Weights of a small GPT-style language model, trained from scratch on English Wikipedia: a variant of Adam for these matrices, 10969 steps.
Each number is 500 + 50 x the weight over its row's rms, rounded and kept within 0 to 999. Layers, rows and columns count from 0. Numbers have three digits each. The size before them is the row's rms in percent of the matrix's.

# layer 2 MLP down (transposed), 1536x256, rms 0.0713, rows 807-913, columns 0-63
105:467548573477408422497406574438468502451499502454498480396474519447555517557550508511546511594566514483557517431560515515529451550483469487470484474608537460590485479562546557546584543558503502
097:570510512467572415490529505521462522585429289501459464516546442435458514514537602576515547416544526450581491507508512541529522477551644490430465498511470617483524507558526508564515494471504481
106:502464581520484494554552451380552462410500477473480508464473525529463469450530440434390529484564554481495567514528569575552548545520440467470507481493479425512525510469405482512453497519466501
107:517533463536487646499557513484420442514489481488536429407426489598448435491517455531541477516493459546531582475498503531591440595542543466440564494630471599608430504493495518516470458601547480
098:563474580510564514494427489516399481462530504559398475453389524522670507575481460521466481503511543430513426457559584453470512451529513478542518491494560468520485535546481548445452452560439529
105:371508443511516447434515449577455455519410532537545596508544515504462431568537426546561578534525456500441515454513543457467540497482555547511464525551501475482530512505488458479477569485521481
097:458544435479552484463446438518531453486543270457529524510560549495565519518434474527484479467587461531393416447522429533575483516512413498450407486531478596416477477423546484481475542513520517
095:475474529475577602504443541480469516536411424520500533581496425489519466545535477493508538474567527428565483411577515531512520445599530515503487425462440455448454446433541511529537557533473516
102:545413531455515438513466562530462520523528376504530554439513538436628569539484549434545538466526521537528508608459550472421516456412386513510442571630509444492614509487548555533500406373520545
105:533446474397458436546467531518588542441533542624453461522471594456461565518537459467554597488601448473467482474489554455505485403533529531559529457453519515510495443494575525536445545487486517
106:478549562510518560504520495432484554530553511490446480543533499485470397482504485566501499534487464492545482444588515413528427575550559498397517520467520504433599435539643507476628454545498527
102:472494546454523422471535542552524405415612482502472532535518499492459527390532498591516518555514478522517426432423474528552499449467626509441535444432544507462431456491584508445367468490480444
103:470501640547480527484497455580527363510548409495533535444391559556544421532490469535481450483505521577518448482459479479425490502518568498519511496541514422529470502569479500485452518582466536
096:481506468467556495467514510559434430610450421493460563603501459479524536482565489534499469462486518524389478489513553465489571497572512519469423481523465404440378517471558560527491487533514583
096:531564523473486621451484475436428336477464318510536523473513409487563515539444460567442495467585512502480475517520482555573575509417488502436488486543495463434585520580527557513576426514480581
126:490402602515484513481487484491487478466648581511451514450431554481479441513553479437509433504474458346399469503595471592513502497466562423456488553548434409552572461471441543613544511446509470
096:553491593594495429482511576518399437486540279525467529460491421484530503511421483521497540506487440463437496472511467442455405456570517508500515529557443501577426527544488493468470531502435576
107:442394531413506454574525411537429470570522492529414477563509414430546521428453552545563540441440398438469507572541411542527505516477512472570470514416507466454453478500470425497521455465478457
103:498388557484500438523443460502470448592552672545383509547576538449547490494409515446563499429473451472486507471506473501562568495559594466533471559461455489492509546467497548543573459540473494
098:531575514497540573475459467462528449504479315539500549454547495464539532511470480460482453525449453503391460464602543432556499495503486441357455511496505522505514457515519554525489507525473593
051:534482544515552435535488530486528445561555511466479544610484540361468567509519428448446559523466435531533540477518541501528417433496509546454536449521452460520466473431506574419601444433527436
098:528464535487541555557628538505557501489448462487562518520486500537610454418592475507412472492510495564476508501571566571562561607497540493474475440516557496458435475413439421468494452513553519
101:446542539438484540533514465575449482431557668623608469565467497524448440471478458503516563570479523476493493552512534593533454566541539495515511506523615524476506507541482501519463424574424527
096:512550412449568444482416451422475494504539464494590549497465454394457495446444513561494468399425603455460469552517518520474627447491559494487544513379486549515486429438484464460605438534582459
104:491476516482561603559464519476527487447538330499473598549542527489497527545445542544625545453544459504537501545450546531524505513502460390456439606432499564521537482501473477484433424415524589
112:442542560473525556456490636535443444538521549477525546494532466523399483562459573513558524505456550508496515448579624488511516508556465516364503514491593443452484519429455519516525457452548616
108:446454510516523459510488489494479455415569492503574460462546483531549491481508496489435405491416516440531552461498516484577562425472511597523536512533475494490482527440548570512607537459546546
108:481563497427647505514474467512534484468560502535511482477441465512412502505508563484570498527435460487495485538519549459499429589469530452421414469501460486424540504556511535497606424436521485
100:439491447478407551472412554510504494460456471502453450597404440512599552527435499528543552476473540445478481478504490499510459483594476479522599461595567467469419491565441499486476452585539477
105:584444504416420562556467480519576490574414520501494511425518489520458524560513518445486459532398484603614528421469543526516490498476413569434526467456428456560545563542516577481530492523570555
108:524508510415478523439462567431607499487501472444504533489445566520468525499411541524498444552442435518445462481483481569527491439652450458505471511578493403493391589497577532472545481522522468
097:473516443460564511401535526526560507551511462487454519533394548524504466499489603538426480502547486593491523459472443497519492465542437438501529541574517457434491532451550577527524502553424536
096:466439596456548422507499479535516463513522453506477454636570498457522483506453449503543525457443545512536436520492452522494509447543548563459469446438490489514378603484469401512551530486552466
102:569424519457483522448484467467530511518501437550530511525457585523466489438569488433493464476452535568465471560433410524547475485419531422440456473500563514484454452503497506452436516472463500
098:536501484429479540504507559467512599507517152513454553519537535307499549527587467495524554448550512464561496511467515556403503440420523436482547490590449521553505463544501456432522511508529495
101:388551462464461508466527487503387460556456430564446578497480569493457488481378510496490509551452493464501520479489484520570462459409521474451480489585413569557524521538602546492548513443508447
103:456508467480451612482474479541479548540449494439467488603519501492451416444519591467585467496451578547466480539418488422489433509560563498611422510452558572444432486465413539592610462497537568
098:544558523565466453483521553533522480566474461458340551492547516476546467582474424524409653537501520467438438429466558531569486541534533516471470486380535565447626586496469457484509520540478525
099:514476521576526512501394474475519408569520548515458543521566475520484480503514509490500447497505534516472446483545461584552450590491541458519448361571484447433494550545541550559542452521504465
095:421478483463481485532419504580465566437537591548476486600530483454459526478443497474536453458522530527479536529487473582514455481447526493569543492442456473439481557553556476577506521560508487
098:455530574487509528532502508528444540474591594487519458464481555534375485522502534555453447494424563578425446464536497579548482482541482525444488350448513529477459541512547543379593487446507513
094:542457594397390417464429541481559524481558493472492490547499479525426528578562490573476515537565540467521522461483521479486393457473517502473442493458445550551393506480487489501528508455526555
106:557454486413459560544418462496483579531442446479440454463477538474461469427470533452431531573478582460430509515506455524569547491516474434509537571464490531496477513403491431479491456518481517
102:530429641433562587521500510544501459507524445496445550555555551482509500534551420461460498419484451488543515441493488548469510462522503520545408469545492453339552468410545480414517435493554503
106:433432473472441529465481511513500523457426324484401401456537557494530492573514543544499486453488493479449513447506556539529511546465558526530517410417449565542441479536628520559483476496533448
098:548483594588463481496494523491545411527520533483477514463501504549581492563487479503470534520471505540420496472532520604528485537526546534432481540543453494537481607429580586566487553524546529
092:464525441526281542494516452500456479506557480634452473569501526527525431554506517541387500493436504483416542387555541561468504440461452430572478529472533446556468487432506550514513427564512471
103:391467428490489439554495484422538521516546458466460508436533469524502420554474549456527457534523481520550460462474484531498435462562554473524488501433477497632533508428526456464494453489526540
099:459527474440553560479473566469567553413530463557452431554527460368548466497449546517534567489534488533476587529511520561432543528462479475563524534463488495572509396556480522565662477493528558
096:431563479452472566515533515440457606521567341489509468484501462475476452559504470447522526433551529509421380390496494524467534526479492532533382521397480600466549621554502458537503521458513525
096:601452412506510515515612520556478499519538591541405553632533534418519516477518406529605404437495585577457451452523505564476446554531584506538501494420467535467442472533529506478504487522460498
096:520508447449467423504478529526548491580509628516410535550583664551496506480457449582525499543469466466498461447485522569444460493495550492400398444501519441479466505484533485453511493482427506
099:423515420562500427539507454350543443430582317531475552432501480590526510467512541466554473527523485552432532463469444510508496457463544544393558507494388534566564490525431557449460473541457553
098:438451507472425463530549507551422386518534633538477506526494492529527560517506479563430506519463504474501490467457527515501421438481515522584485495541521592416489461473531494465577486503484481
100:482564430532465509554562493476481568538545386495495522532466475405524564513539506481610512442547412468487464470450507468495501580514574492514517598565507489434478458525543440545471518508600514
100:459507462378455481465479506470525578450424539561540503486498429505410534513491523579536536415473581484549479578568438521578398576579617471520464535490536486477563549464445466497569514505500593
108:476510455560475526540433510489480430464558648522485475555544542565432498535561478411572527514430509509446535524507479403492511520551510535613600563429485508509567508582519527553527460543467476
102:397544476534458502514539482478504403508435422563457474489490470550527422474486532509447401564497526511373590465336532504474522548554543506510508490486445535523438507578500439507509502638451508
091:516495510433436504515516530437489501518521554484424519476534543543545420458583418513504492507455472539438489498550442467533535492473477515467457405435489562453541423585599591468530487563521556
106:512511588464489538497411514495469402553422501562499522369554578564515558550457494487540462571643559546560543418459427625499535549475561511567456405508542622527532500507501518494486505474531501
102:489433503410463523454504476556441487505530441473564497458533499520420450592374494475477507496546628584554578476490476489470500466501567362539515492467510505569508478479467556547440492491462468
100:509504572400422481520451588501512403500545509524504376559510507519553421502559483434477532502455530507571511504519432499560422437559560398469510588551583535526455443528571466510525446514400454
104:497501458461532431526488547506482498479562453485506556486552463532452441447525450565440549538578587432475410532597470515425473470522535429511555602468533486478555499424428444509539497606474483
096:464516491449437527524500489481537387458549483515447505529438539514496371486533490463484584464481594530442521552543459495508383470560549451429485492384541477414467475509603541395553490549472439
095:476476583427499488579490520484455435618544459459533527467525466356497497499493472466596444544497440566383483431455435460400368416550582523501491486499505493482489560461571466487526464532445609
095:456554442476601482554612579474494495498484444505484568538502520484462453630597481505526427478542499451504484458473472586468562521491512482536395429542496473445406512475578476525571579520487612
095:531497565530463439539586502548559483502436493519395468464540546561455504417546537537479475525505546510578533451504561516437398408479531432539546439511493447510463504575483403553470429514596542
093:467437530459533474515485482466517498480474424561499557510490475463453629444436542474479529513613561547465523427563531500520500446534625454502467413489493519427514519401506447367566485480435606
101:464553532518522487469587419492432432449439464484569490510515546538535526563472450497487452536477447430488554470412470535541537560562407456567462499534390569535410468593462508452543489503519607
095:469521541383454413503465514453504623498578573549545424575498550515466564511569550578575488521471496541439420507559573471424444532550569520505471499516459522487486475503553521541500533517467511
103:459589510606566526538489528455500520565473423599505533532443557541387489498479478429436433501436550553523515474502499473576508551557531461601520617500466574449439502501451511513467542497558485
095:372504537406557453533480487458391438579533512501518563500514561501508517536534458513554533590597494535404528545451522517595412525516513462521523386432452532505523464542580515477499465463536532
096:435467553445425492581501422514419510500520521552462614406513485453446540517461470472483497493522446583512458501522553442508506557507522566484399428523500449511507511523484504460514502485475595
098:398479582454498433548498449574491393446553665521474527545463521576508593599525528550565499422488536522504509457444507529503541452551586516527500431449553539489523495507571537404436462525459520
098:561524506584514557479444620516464457478529581448552476490512587509599502496491546484444498523443633454514482515488457524552359514493528526441466380574448555544509496553486523564624502576506520
106:557508623457509610508558537608426386492573350524529483496481570527461427469522471492507489502455519484465496501549475407586567495543601452473468648576502545451445538527432461479543471525490509
095:415491531477563472447388432498508365454588437478529441558573526532561446419479448557454462502344450450512437494468498585451407459454529470526485460486526538502462498370565449454561456511483409
095:534434500475436473572459471506458491484477599653482529502486561511491525530481447478513420434524485538491490472567471575499572524519542520551503440477528512513556478504574608587543363513470525
101:528495572492534440466518463391376540556474535572482525514483528459547555576480450425561437491484568414441458541554475532566437513431442442553530485521507463519521398551454453471505524510492445
108:461487530541551426434542516519481548465510549479503579437491524466485436467437479502471431512488526514430492497499470518521503448586538458543447485444529485627487489552556550506668501536417434
094:587479478577573519512471418511434459561533377433535554429546498409539512459406572513450533438453614557520486492447478458472529493486584455559503562451437579499551413507482503568594481504474470
095:414471497502439462492430546526483491442579588529482553558586576547458481576545518482621578460507457554472464437446488444521512532647522567590536501421535507613404546467498499514567454517477601
099:600563571562493523447486465536520508557467188473501473493594509357579430473509438540480505433510621558546521522498574536544524421450546514516526419525415451477601405460515520496597542495482535
082:508475543570502472497563472479510525492522461478502458493525444388623555495536457421566489455552562493539488569418524558439557559496511408541432513530477501488583445423527487522410507476549479
108:540466570517530572436445546501563541536539444515520564445534526440604568537553494552408422530535518512474483482501471411439496516503517496469408462555547579530531447506486499657492582501509511
106:455426535480355555622516484468505510480592472456528549465514561490523497532477561453554415462536461534456470550596432517540492402484490517441441465421353497499465545497627477487460402496469476
112:516432573432522431506449453506569534495677521512485554509561525504533591466477578535480542489473474475495517437532562568491544429421504464470516559482471519543424603491502548544515499479550541
096:532494442390412472491429471445425428440544453567518547500514523512436541475511579583475531532454513532504427446520443510470529499550452466511468416457499476520493502478517479513622456522491422
097:514532503502521561491521500490533456506555442488511467505445539516521463543563493474400521456560549465339430470486559493524502530487457444473530521533471453492479470528464573490515434515468475
096:493498484493486452484575587499456423469468573443535477456510445565494524448494551514492550472540555555517454616550611422383503534527499451413492571500553527448542542554481494430560499544422505
105:513500587610438428522472495509483493554513549494421478516491536478476514493568476528529511419462489522493487469627562494539461480567410492520493470539541424534449435508606553530519559470512483
091:367473500527467310524468489503471435479474576592438558447482562476443456519496477514414489518408546583483442457480551513574536470411657482502449480492551574489483510548523487507509448467567556
101:449508528516428512419491546482551511415540382507478449508553537354519528502603504492533404534484543532435558565539468421488540485418467517545496507454477534500545488516550510552466522535484516
101:478399496459494526495447497505463473411447561466494527495570489614423463489524441494450452453499472499501507491420520389376438551560524423555544474460473582549528497463537460515565513576518478
113:574491508599462546448505558489507483452532398459495464440414456479453493503462451505436567501495524537614464509570542495560498494505441585512452473606553417420492475399393438529454552570442554
091:446507519440417485490498571497534498481588491527424526566560576446535540502520452510478501431543586562485493401436544528548428537562561494545448471482519558445386470387629479425565461497570465
121:547481653417584496488474537478475512396449457453590536471551459413612511558483383406527528504490522483477492595499538436488459543474542497573575563527553502440469496545527441538498480541530513
113:577530577460528554433488525492599558509424383517513571545451517472503549513529511620492560626429560521559441552539437454509463411479464549536539528397517471532428580382487590510437519492429449
093:416502471490438454485490526546532555546514432550456512515433417463422506551481520475539501457452566445502493540502483542535428581489602497514523495460441478428558500517474480500529572477512536
103:506444506347530462551480515486473450499496450417540499489456430471571506516506541493425463467457552500489493483548469485476442593432541509514476517447481482478477612457475503487486508483481548
099:560473536422459500490432490540572505465573587575434494625518512486464526556598460508553539429463457562499473524507603579465518455598491581541512439485510577568476490450503514467557467506433551
100:473549467438474608443433479508484495431540478454462565484413440475503470460464556485482445489541542541508510525532461607551528592515516418476469447457478475536515487428565469506537435508548523
101:458435537450467481530428497476478537493541544511551558450563502510484549498526433573585484501406480470542536517427537488464506548539603481576567451557460466474504438518421537545481420388523448
097:508452570484480528462593487464472499482491284594452485471501496500455467548427531551542427519478477564520598487557492488505529539553493464500472480555539541457500492465564494441488495511403594
095:474499456482380472450476580556478515541398390627471591460484515445489410484511567564535475528539482464499497530521499487499484543548432485521418517508471525552487496451508493531503517545438616
095:564526452502572561478479461549455478458422499446497404481601482440517480537457535448480493502529440467481514495531407573549592500560483537497431466501483534559482486458566521471617568514533437
106:436539504478539450453487468465469419485418466526471452473481496487476500517545482521459487468551512558411543485564505431555355503543398526472396441512512529472616499509539508468451444569437518
# layer 2 MLP up, 1536x256, rms 0.0836, rows 808-914, columns 0-63
097:471386486488483463426530635447594471431476512525550473455387486464534557532587491485486486480442441561557488530373402470412514505552472495481522500464470519603438447428471538456461646487506475
111:467465478589512501493435462580554392496437520511503453512469572519452499456516505540457459464533500452473495581524437348382429569508473532445471447535467425565515366485403544494461497530513507
110:561520467557418560475528501511494456581375514457524565453425439548494469433510476510436533524523397477486488464515576484485430530466552607495483551554534563541504517538447483486415487532479544
096:475544539485468584427533446490494546433553587492539459434519484603514481472501573550429500500405516606601527534445558496391537529457601541530504523408437441406446528466505418527420485483462405
108:591444496577460543476538505492466475476520504468457527480550484508512507453497585424387515450491439493422489431452548424514479488462503465399484445471558528451527474520629552518560506398518448
098:590457501486516425448554515549464375433486501431554469506536486535539572562538486592522463604571462525561532522490547557438598433454483496535438491610597501419495497518560595414506499380480473
091:395466406429499473531499529582489511564417566398472523487452533560533581441520491457425525450528548571467508477428574445479462562439425531440445449495453466482568449505498555428457499472550508
097:455464431510455546482541585555600404544523531412514568539532553505589483439538517547569545489536441500415503519444479439490437573546528554568524524526548530579533575488498521492499518523436490
103:458534481474530527600496437555580480479470563471575511470495470510592491579494517443555478450507497563522480558524421467494476442597545418460475493482460431513394426447575525569445443557453447
111:470502498453441464536588518565646515546485515449437433544520478521498472459612469489479470505396464477507483502526543520492466601523445489548508480447462479476565542465452457429449493422533464
103:404397482543488526498488467484543491544478546468577543461459483494498427499521537536504454552548486557499519516528477520527488478526427558488570474620507518498496432394407605445474589451551565
107:521544507538477453460440445488570466498518559367501519394560504603524560499539502470515452571560511525568572466537472491521526426499450519550484534554468450465491566516490485535488533486483596
094:453566523472480519495559532498507398452505509527515510600546556554467504462415595434524457471524473519418499468510570557499517491518511558507516509527521544488532584374496512428540495429472529
096:602447495577528349573521526445522444520471506479508537523517569517559542446506540473539475475462524535587540518456421396411545506431513590555459552451484556492532516463519423496436528499472520
141:577399560529389495552524490538602400469529528461535535507405514522521548462530597420507446505421500474479517486560491480412562526518580478554529372581510474597466520538428546504433535482474478
100:464530555542513469496466468442472398522444506566490464538599459607505579444473484485432469552570480538495618476539477496434490519567524533596490482584571513485452548522469481436469625488434436
111:439453567439393462513578494499462483483534523458428446575455561488569494423489510479576417506438478419516568606493507473505534465487513547454473434443552448518534499492355466466537507488569441
103:497423545504501519531630445463524543515500516480489429457448495443530423408603638486500446425538451477407492495422522532551463462534504515522455424553542544492481386506427500461424474521501497
104:524564427552501425605569513437481492485400499524489562542430431499520539521500520472480476477438434472577510509449470518490576517534456545463401454465489470542495608448489533500465600493485538
068:487577459563433501452516528444585467480571552505451505597475477445646473457543526480571481523410399473470416497468578483546550479557528463550501503503521531454573455499568464498447512489478500
099:521560506465495501439507548502534440386468533456474417516571515521502574497506536551569485487380517466436567487465426520482502419563521538485486416499597499547513534441483552504526492511540499
100:420455514567445503482554491472568506482405547427403545471472575555548557443508451548443455429469522499493493520437425507503441535467458535515491499516384407477491518418544470467477570431608430
097:450443465473560618487455571485589406487509520490460539520407496507528594599617437482546478515494508406524492492513454457543439505536509387522459520638564468491432415392600453503414516483473579
098:490506550562480424495494438426580484447470523473552565501435459528505548528501392509517498475495437485568463453487483491447643531534546501550551495601601455499483500428480436445474497468453496
122:467546538549539454432574609517455489548471511498532474549566497553574541646583589462438541495537525531579453510553555526394577483573573524500526446517503472599510522428575538512458556465571540
110:482409394497511413518431500463530470456485525493501492437434511533499502500480484594440501415417451503520494488461463530458508490501473518497429427486440532559486478521485473383501593560462506
111:403537544559549479534512596493514557500516512413491419600512416508502470479491467422506539507540444498463561473542488501554481584436508465480421468426393445504558546385511435513542568428593455
101:500506500486480508484484475483550504537438551433476503573439448584623556496578549433381480459502615524592590464558520556474567510485514474523467514600414329458517452519467480484416468496544524
104:544551534588533530486534597615508503484486550444491526478548520529423539533493453475434578610519482554553450492490543492464512496449488440467492527538505498580500461420506548527486620477566486
109:567513466468550501414428513549408463537463523472504532448441514555558582521550524511557478555542584558483480524525451496435558462540481527492510488509453460459551530520433561504543566524464567
097:479545495485508522476462524489500488539561525458598485547442415558518557560529534430414470573514437609407413405508443537540507452511447443438512439502516477453494516456433481460562487422548553
091:571438499511511474470534525421531495509601519461484564454450541544525537575528483488564466522426471479513487498454497530546528485523463526448477448614484433496451651511548552467535538444495460
107:482460453491514461445537450450488477445499493477482427507540540665440511551458498472506521527542431563452453502505525486446535469500483435452514499577581457433649546510546554440496530372454530
094:446546532625507415540632469571541482472471526448577499479453534544561632522457460540547563511540461528479467552468478542515577626547497458540485543493497533530552525416506401460513531506487516
100:629485520584449503439512583590619468557502526467561514557505473551508470482492496529407481462550490504394506616373492506444512516527410506538484471528489524528595540575517509431494556486429510
103:540553495535491601447524553454411493614497539475483483477459521496484453514556513449490531483502497582511445467508572467506566521495483489478409540626520415480423514423543536478520539433446505
095:555480516441568438609587508447535444515548568470479482532501479466433497412548626469468546409527550525397542503497565591400469509430463470470453462533420496598548503510476632424436480476524464
099:507467529557516505417454460455504402464490515496454560513516534546532526504569521463469489491521433501539556474573525514468549518555516492499534520568443559537508487495635572413384544469575408
093:493483488523471408543535541532640494473444557529514492542515449487564549485492428535536511477550482543473461497454534493487539546618505453566420514491452475445442447535437483532481490512539532
098:434552379566560533469563479456475466471496520404425439475458473524527467492471534479479552514455511538556540487514562498450463442526502563533530560496464422405428568506487536531523537493409542
092:547496447438367473473541566488584481593484546485502594493373552492547500529502493511551582565508447532446621556519575463538470495596502549437495470490541493498499494499532468470442514479455518
105:550453465484528481515496544438601481540453530500494502450434504501530613459574577439489487558465439544508435511503478366460521463548534395484483466537450462514501493461512494449460521517462595
102:492495418568557486521543459558614498535556526470551580491488483527532547535445494509488512426472402487566554509467513484380566509598498518470465492463559514521564484553419462427495488473519484
117:525449514483467499518544511475499515450438535447571445427547428513490526576489499542474427561508498513458443485456515584539541526531614544448549429453512504598603419567545509445530468458470519
090:517501536575496420543545543399562385451494550515459489462494405527540514541485507536389565424467604592529455546470535501449498507438494531521604454504411445523512538428478506505520516479532468
091:527455537478432416589555507568544498578508576486459596510528481539494523543552474401586441512497500465484563433509553524556465518550483601434504502498504380402528522541523589412532473452452552
104:573445447449439501541497435553545428490444524405371428463448583547541458550601515466578512476520542440448478571482405456486432519508467421541542522457601563409506505549509409523586498414457584
100:502534576527541525469509475490491429586521526452558526531532501498503521412509544558451555479512543469473514518560567489451577585484574484407465512499528377531583554473461530460555471432451515
096:463463481481540484466504503482458448568474529399490450529560437496466516564482479481478582615615531503439570428533480425513532516471507441441444449531460443560478473483507595504530480447456410
099:556497569506486588505503462496483458533454522419502452580456632493548488523523480506489505524584524555515473446542467502484469555520490481420496466564594485586508573603605461501493477461506467
092:491444537555500579470509478496519426563556568404482421483462410514441465458620583456458549591543514521432519531522460492504550449519558481545551472472535508476633533465524507506437511451588552
106:457531401553503476505570501524609406481499487466467474576509434502485524530566509476418469519505526468534555522565553524485511457543459488554567444521435461515429516452406511486482534468490507
098:476525499559409443534548549443539448525478508465520497620505498491577585577474491430508550417430635452484453497446468544535476577553443486438453505515532441547460466441507518471462477467436508
100:505551536543498421402567559450490490565466555520554617535527534450509449519504527501457475563506422550473567538559519452464478464569473454433524536514523447498441487498511532499516525446529504
098:517568488434435442429522512540508505510549517451586438521453621523504434584617461447459471501424579465457546590447490556575519517514529481519465503496480467462538453494409555505509543464500568
108:573450555558462508375515555394484484619529530447420537502495545520541559532543503469466529510549531623500441526477465419457532512626444498459596484568403450499529595440603535474541476454565480
109:499492447503489459458472455522463386522428531424528468506499565567448490519482532473581476457521522528472481502461472560480478528546510482486602509527512539506570506560434549428490484477466446
092:471509515550591572533463462509502363540545563463502480514565556573464438451434497454508440465453462490503531561579521488450575469488572583481477539447556434494625549517514507496501434461529538
104:469522389528480457538567526514590463457508516412581428507454469536468403469606467407519553473533534502509623480483502501496538598519409547532531505495496543552523518539525564504513558491468456
098:565538532565547543507505516475553452421536531422491473520594546487520600477460471497453502502565543537391546501568508486499438469583473474471490459448509474476581456529408534551573594431498522
099:439416567469496452605448488495524432597504491439501541566537545524509564511512471399443431523439448520467507510501518488471541535439517575517486481505465418531483456507549594311496486562452512
105:511580463460475567488530445495582510446431551525546494510483510529500467523464488470468505491423464498443574445419608441575484511557457513566578397569616495528496507583491545509500526461598548
093:472473490468558419481506545459552419581459554435551422519517418523478444369515485541511451493507437571509440492461553486520451420519454448487441523574341545453441529482617450474483518560584417
093:582421390568552479484529500537529447492517522542484567501506494488489439446455556470405491427524467488511547559505533460455535574579387543583476441496557425594564446491553468447448552481565573
092:558544433524561510457588555469557438504531508389507480480500488601544458581468467460474508601574473572428459432549477514505442492518470421479442403482472439497477357445443535482427548531434545
095:489468455596520529503450484513555482589522533486449551533495600503570442583461460497483579451493515508495494501523497542430462499530522594567528445428439379540515618529493511442503537479488538
091:454510478570520421492576507520512480503494545428485451456418544557556486495474440453506498439560422448460476528502601500547457509499533540511405480539482542487523531508554554472460608469543563
102:343568463464484503517419425526488434593409486485538520520600413548475507467532525535551546497467454492460526515492630525489506602546432572438530485560486418521488516519495559513477508441550546
095:564501515440511581463512468514453539523481518436462426478512554462486527510524434421454546569547479411498500432488552461498480497531596476482515386491444397491541381560516475446524490460579501
102:434454478502509464491453475623509374512471497516515500521430533596527542449522513501501533517575499549464532563455557512530523556532550453508485497496513492484489430446651457464529511418413562
093:468454477507415504465549445485618446503484582513525506568481469494509437628495516506479555424576576550501509531507535503480492484569402501497497494532480536448509473543526456413580489466539544
091:521459569587566513443561510381635506482470534459462369545407522540461560547493527442476532503514487569496631527478417566550423563496450417536436424595532436583569480518491474473456497504458522
100:610519485528450522505572501466543486424522534491431528412575579588519525489539507564453555436489540456541546606494479486446484544465342466527512493457498471578557507563460538490507496437510452
098:451485484453460535548510589468570479595620536476557513470441505513564543428570506472500534454506471548442521563577489556539484504590419591495556505499529469475515463494535519562526554451498415
105:501487464573483511436527465526434445491443524477464489465468647540485444558484465554458421564518439473482517496450501541517485512516550519551385485435581493540544467383498501494523420558527525
097:405432561455492560510566561477497423514552515543526479474507530534547503425502481491594537451421465487565494613456523550512571539445414564510601466570458531512485533559488466382457464479476546
094:540600493451340470485475468461526529515475547497486481500418527493443573407462500496535534443485442544481515479542555486513559501560462484550383447431494564485590474484522511461507583430501528
103:490462541516481427521535463497557492423440523450495539455507543460412516521567454514549546472531559532539477490503435458432499517592475565469547488531507456603594449404435487500502506508458434
105:474471428491516511452470535546472518588509577524493469444448565518558518387529462507462573454551556595476488562517435424491476449643593489431518518447428426477534556492462507487460518460505443
089:405554520428493477485530465468608464434574539510419429569498523480504485426528608464487452545587351433552534595620592519479488515598542529534452510524468508481526606499397480511464505520478567
096:554501558553551502556526539517497410467470512479495571501480553498524567552603441370454468470518562487391495461311587413556500468556438526397501422475498456540502348534496478477523534487564515
094:539465516473509431579483470469557446500588522483475514565469467453522575506518655540550447498566532456548518516524396406507463436556503540524505545524514542501471515507482472496416482445468422
086:582588486457443472551514542464445476536533531447508525516500523490598482516588439507459515458453538501511538520445437410464563538493466492573475493492413495533487488438513468503421427482487522
107:596543514466457519498488582554515478497568526433600458470508505487594579552510479519505512464427553518538466482420552429418534517563473590510546411479619429429522518538455585485539479516550500
102:532526492526479519578571540451567439464499519449446505543479511484524439560499560442481480428583548514414500553485539545491474462480484494462445529532460527558517488538594488481498475509482577
113:578491528515458536463551492443617504491519525424480548435636506520519564556487562470522540487471549525443609520476506534467544451394463414457433542442494523593478508459476517459430507434532467
096:508516520441456432491432491452482456556560492504543585573467485601451618436583475486495436478431450560452520431475542496507494477508401463593557463565493476461504463540484551372453530474417501
090:530457427557515513500518534481521411458528542469428472528465546548466486522460543386487516462468474484464425513523561492518482505648486534463556512432491526451568572462516584446499618501435566
100:419442547520526473467491454597637461530478539526497517530541482525520450466435458418375498518395524445410539463406447551532441479455474475495477524547418507468436545545464535403464550526443448
102:574474491522448432535498501544472513438492517403500493549546619523456507499542520409447448449401520509487489488520489427438554458473475454478518513531476499460539540473461564506519475464507545
088:449516460622495475544525445557499510443489579461444485503449530515539524517447467460505497538457442508538509480414443487548530496501497470565579522519551426506443349434493566524510567505383529
099:558494544480457510406495565444521497508506516463468506499575570398374547459522464423443416531519522544500571556543498482475460459560478455575609567497442449482581407513507578500512514428488424
102:581392469537532469458486558491517501640590552478411504464471543574516534574504546519526522439501501491488455448474507527480549511498497568482476491498526446631512511482593454465399525493549482
116:518534541527533572520535447474498438443469531565549401508494482520537547565494550556489450541466487419453582490509467521455436473541594469638445468623491499496547515412485503461468511511604529
089:599554506545443481499488500440637466467532536448496492460515491482534548566488462457554585448520516474416482450505493577575471518525467472504495451543576522483530422476509531449456523507494556
118:490541477468517488513593478529504451473495561468503544514503519495503519541541493516528599514504449565454547558396635503484476568502527558518465511461548415504508500548558465487430612498458465
120:505451501548525446417490448530541525494467541454525418542452593559530544564502500528528536504570428567466467573574468444506441528417374594624477456496526445530607471463462458500390480462499513
097:447471578446401445513524616475471512445469537367522566547437494540542650434493490507432481452466462459622517535476482447480486519545512445516418520510464468549446526530584475460470493497523511
104:591421536492558484468512479503565433576552552489494451541468463492540545522512454364471517450494463594537523579430531492473485517490518584491449506487487467491506510566515452469561470393636513
097:487500451533530491506522481441548486491493541448489543433551537491521506501518531544513466472531434481547503558570526439480545585545464517465337530560520502522450396362491484546559455489446417
101:502454436469471496430519514478520449459543516482468462482451537553488532451491492472453497527466476465562448481486520495490458413509484445484506442501465451454476462495532510482487548450504462
101:610483440484495464485476457566564504609477529450508571422478534528474588458539401478435531442528620575380514548532467517515543500572496493410447484588457495456580458497458639492462545439457443
097:494531433554529437552476406578524467547382511500549373509456474601494476541512505463517502579483453476440523579503508461442527496536567485511494541495576528538487579501540578541429518532508544
092:555539523622491520575515550573497457472525490530523467564493532498564534527483444591512487449487461507582566641403495489418551465573603471469558522582611605469497570545407514456457538430573579
092:579582531561492466516583437507507525509507530410563571486490476487401498485604505512517493477532423500505526490504525503510509449487494497613541544506586541489413544546481527505509481456506509
111:485428502480480395494523562498508444551465504487421484528485548562565552546531488479558506554518383547494503506470518418447418558522433482455446497567597539557590467579555521488439511441430573
097:601505501534397549448531430508428535674467530386582499591486510484463458454512579451581566450482518518624463475541571402497524467526482459575456526537508469509552512511438519549558555488453468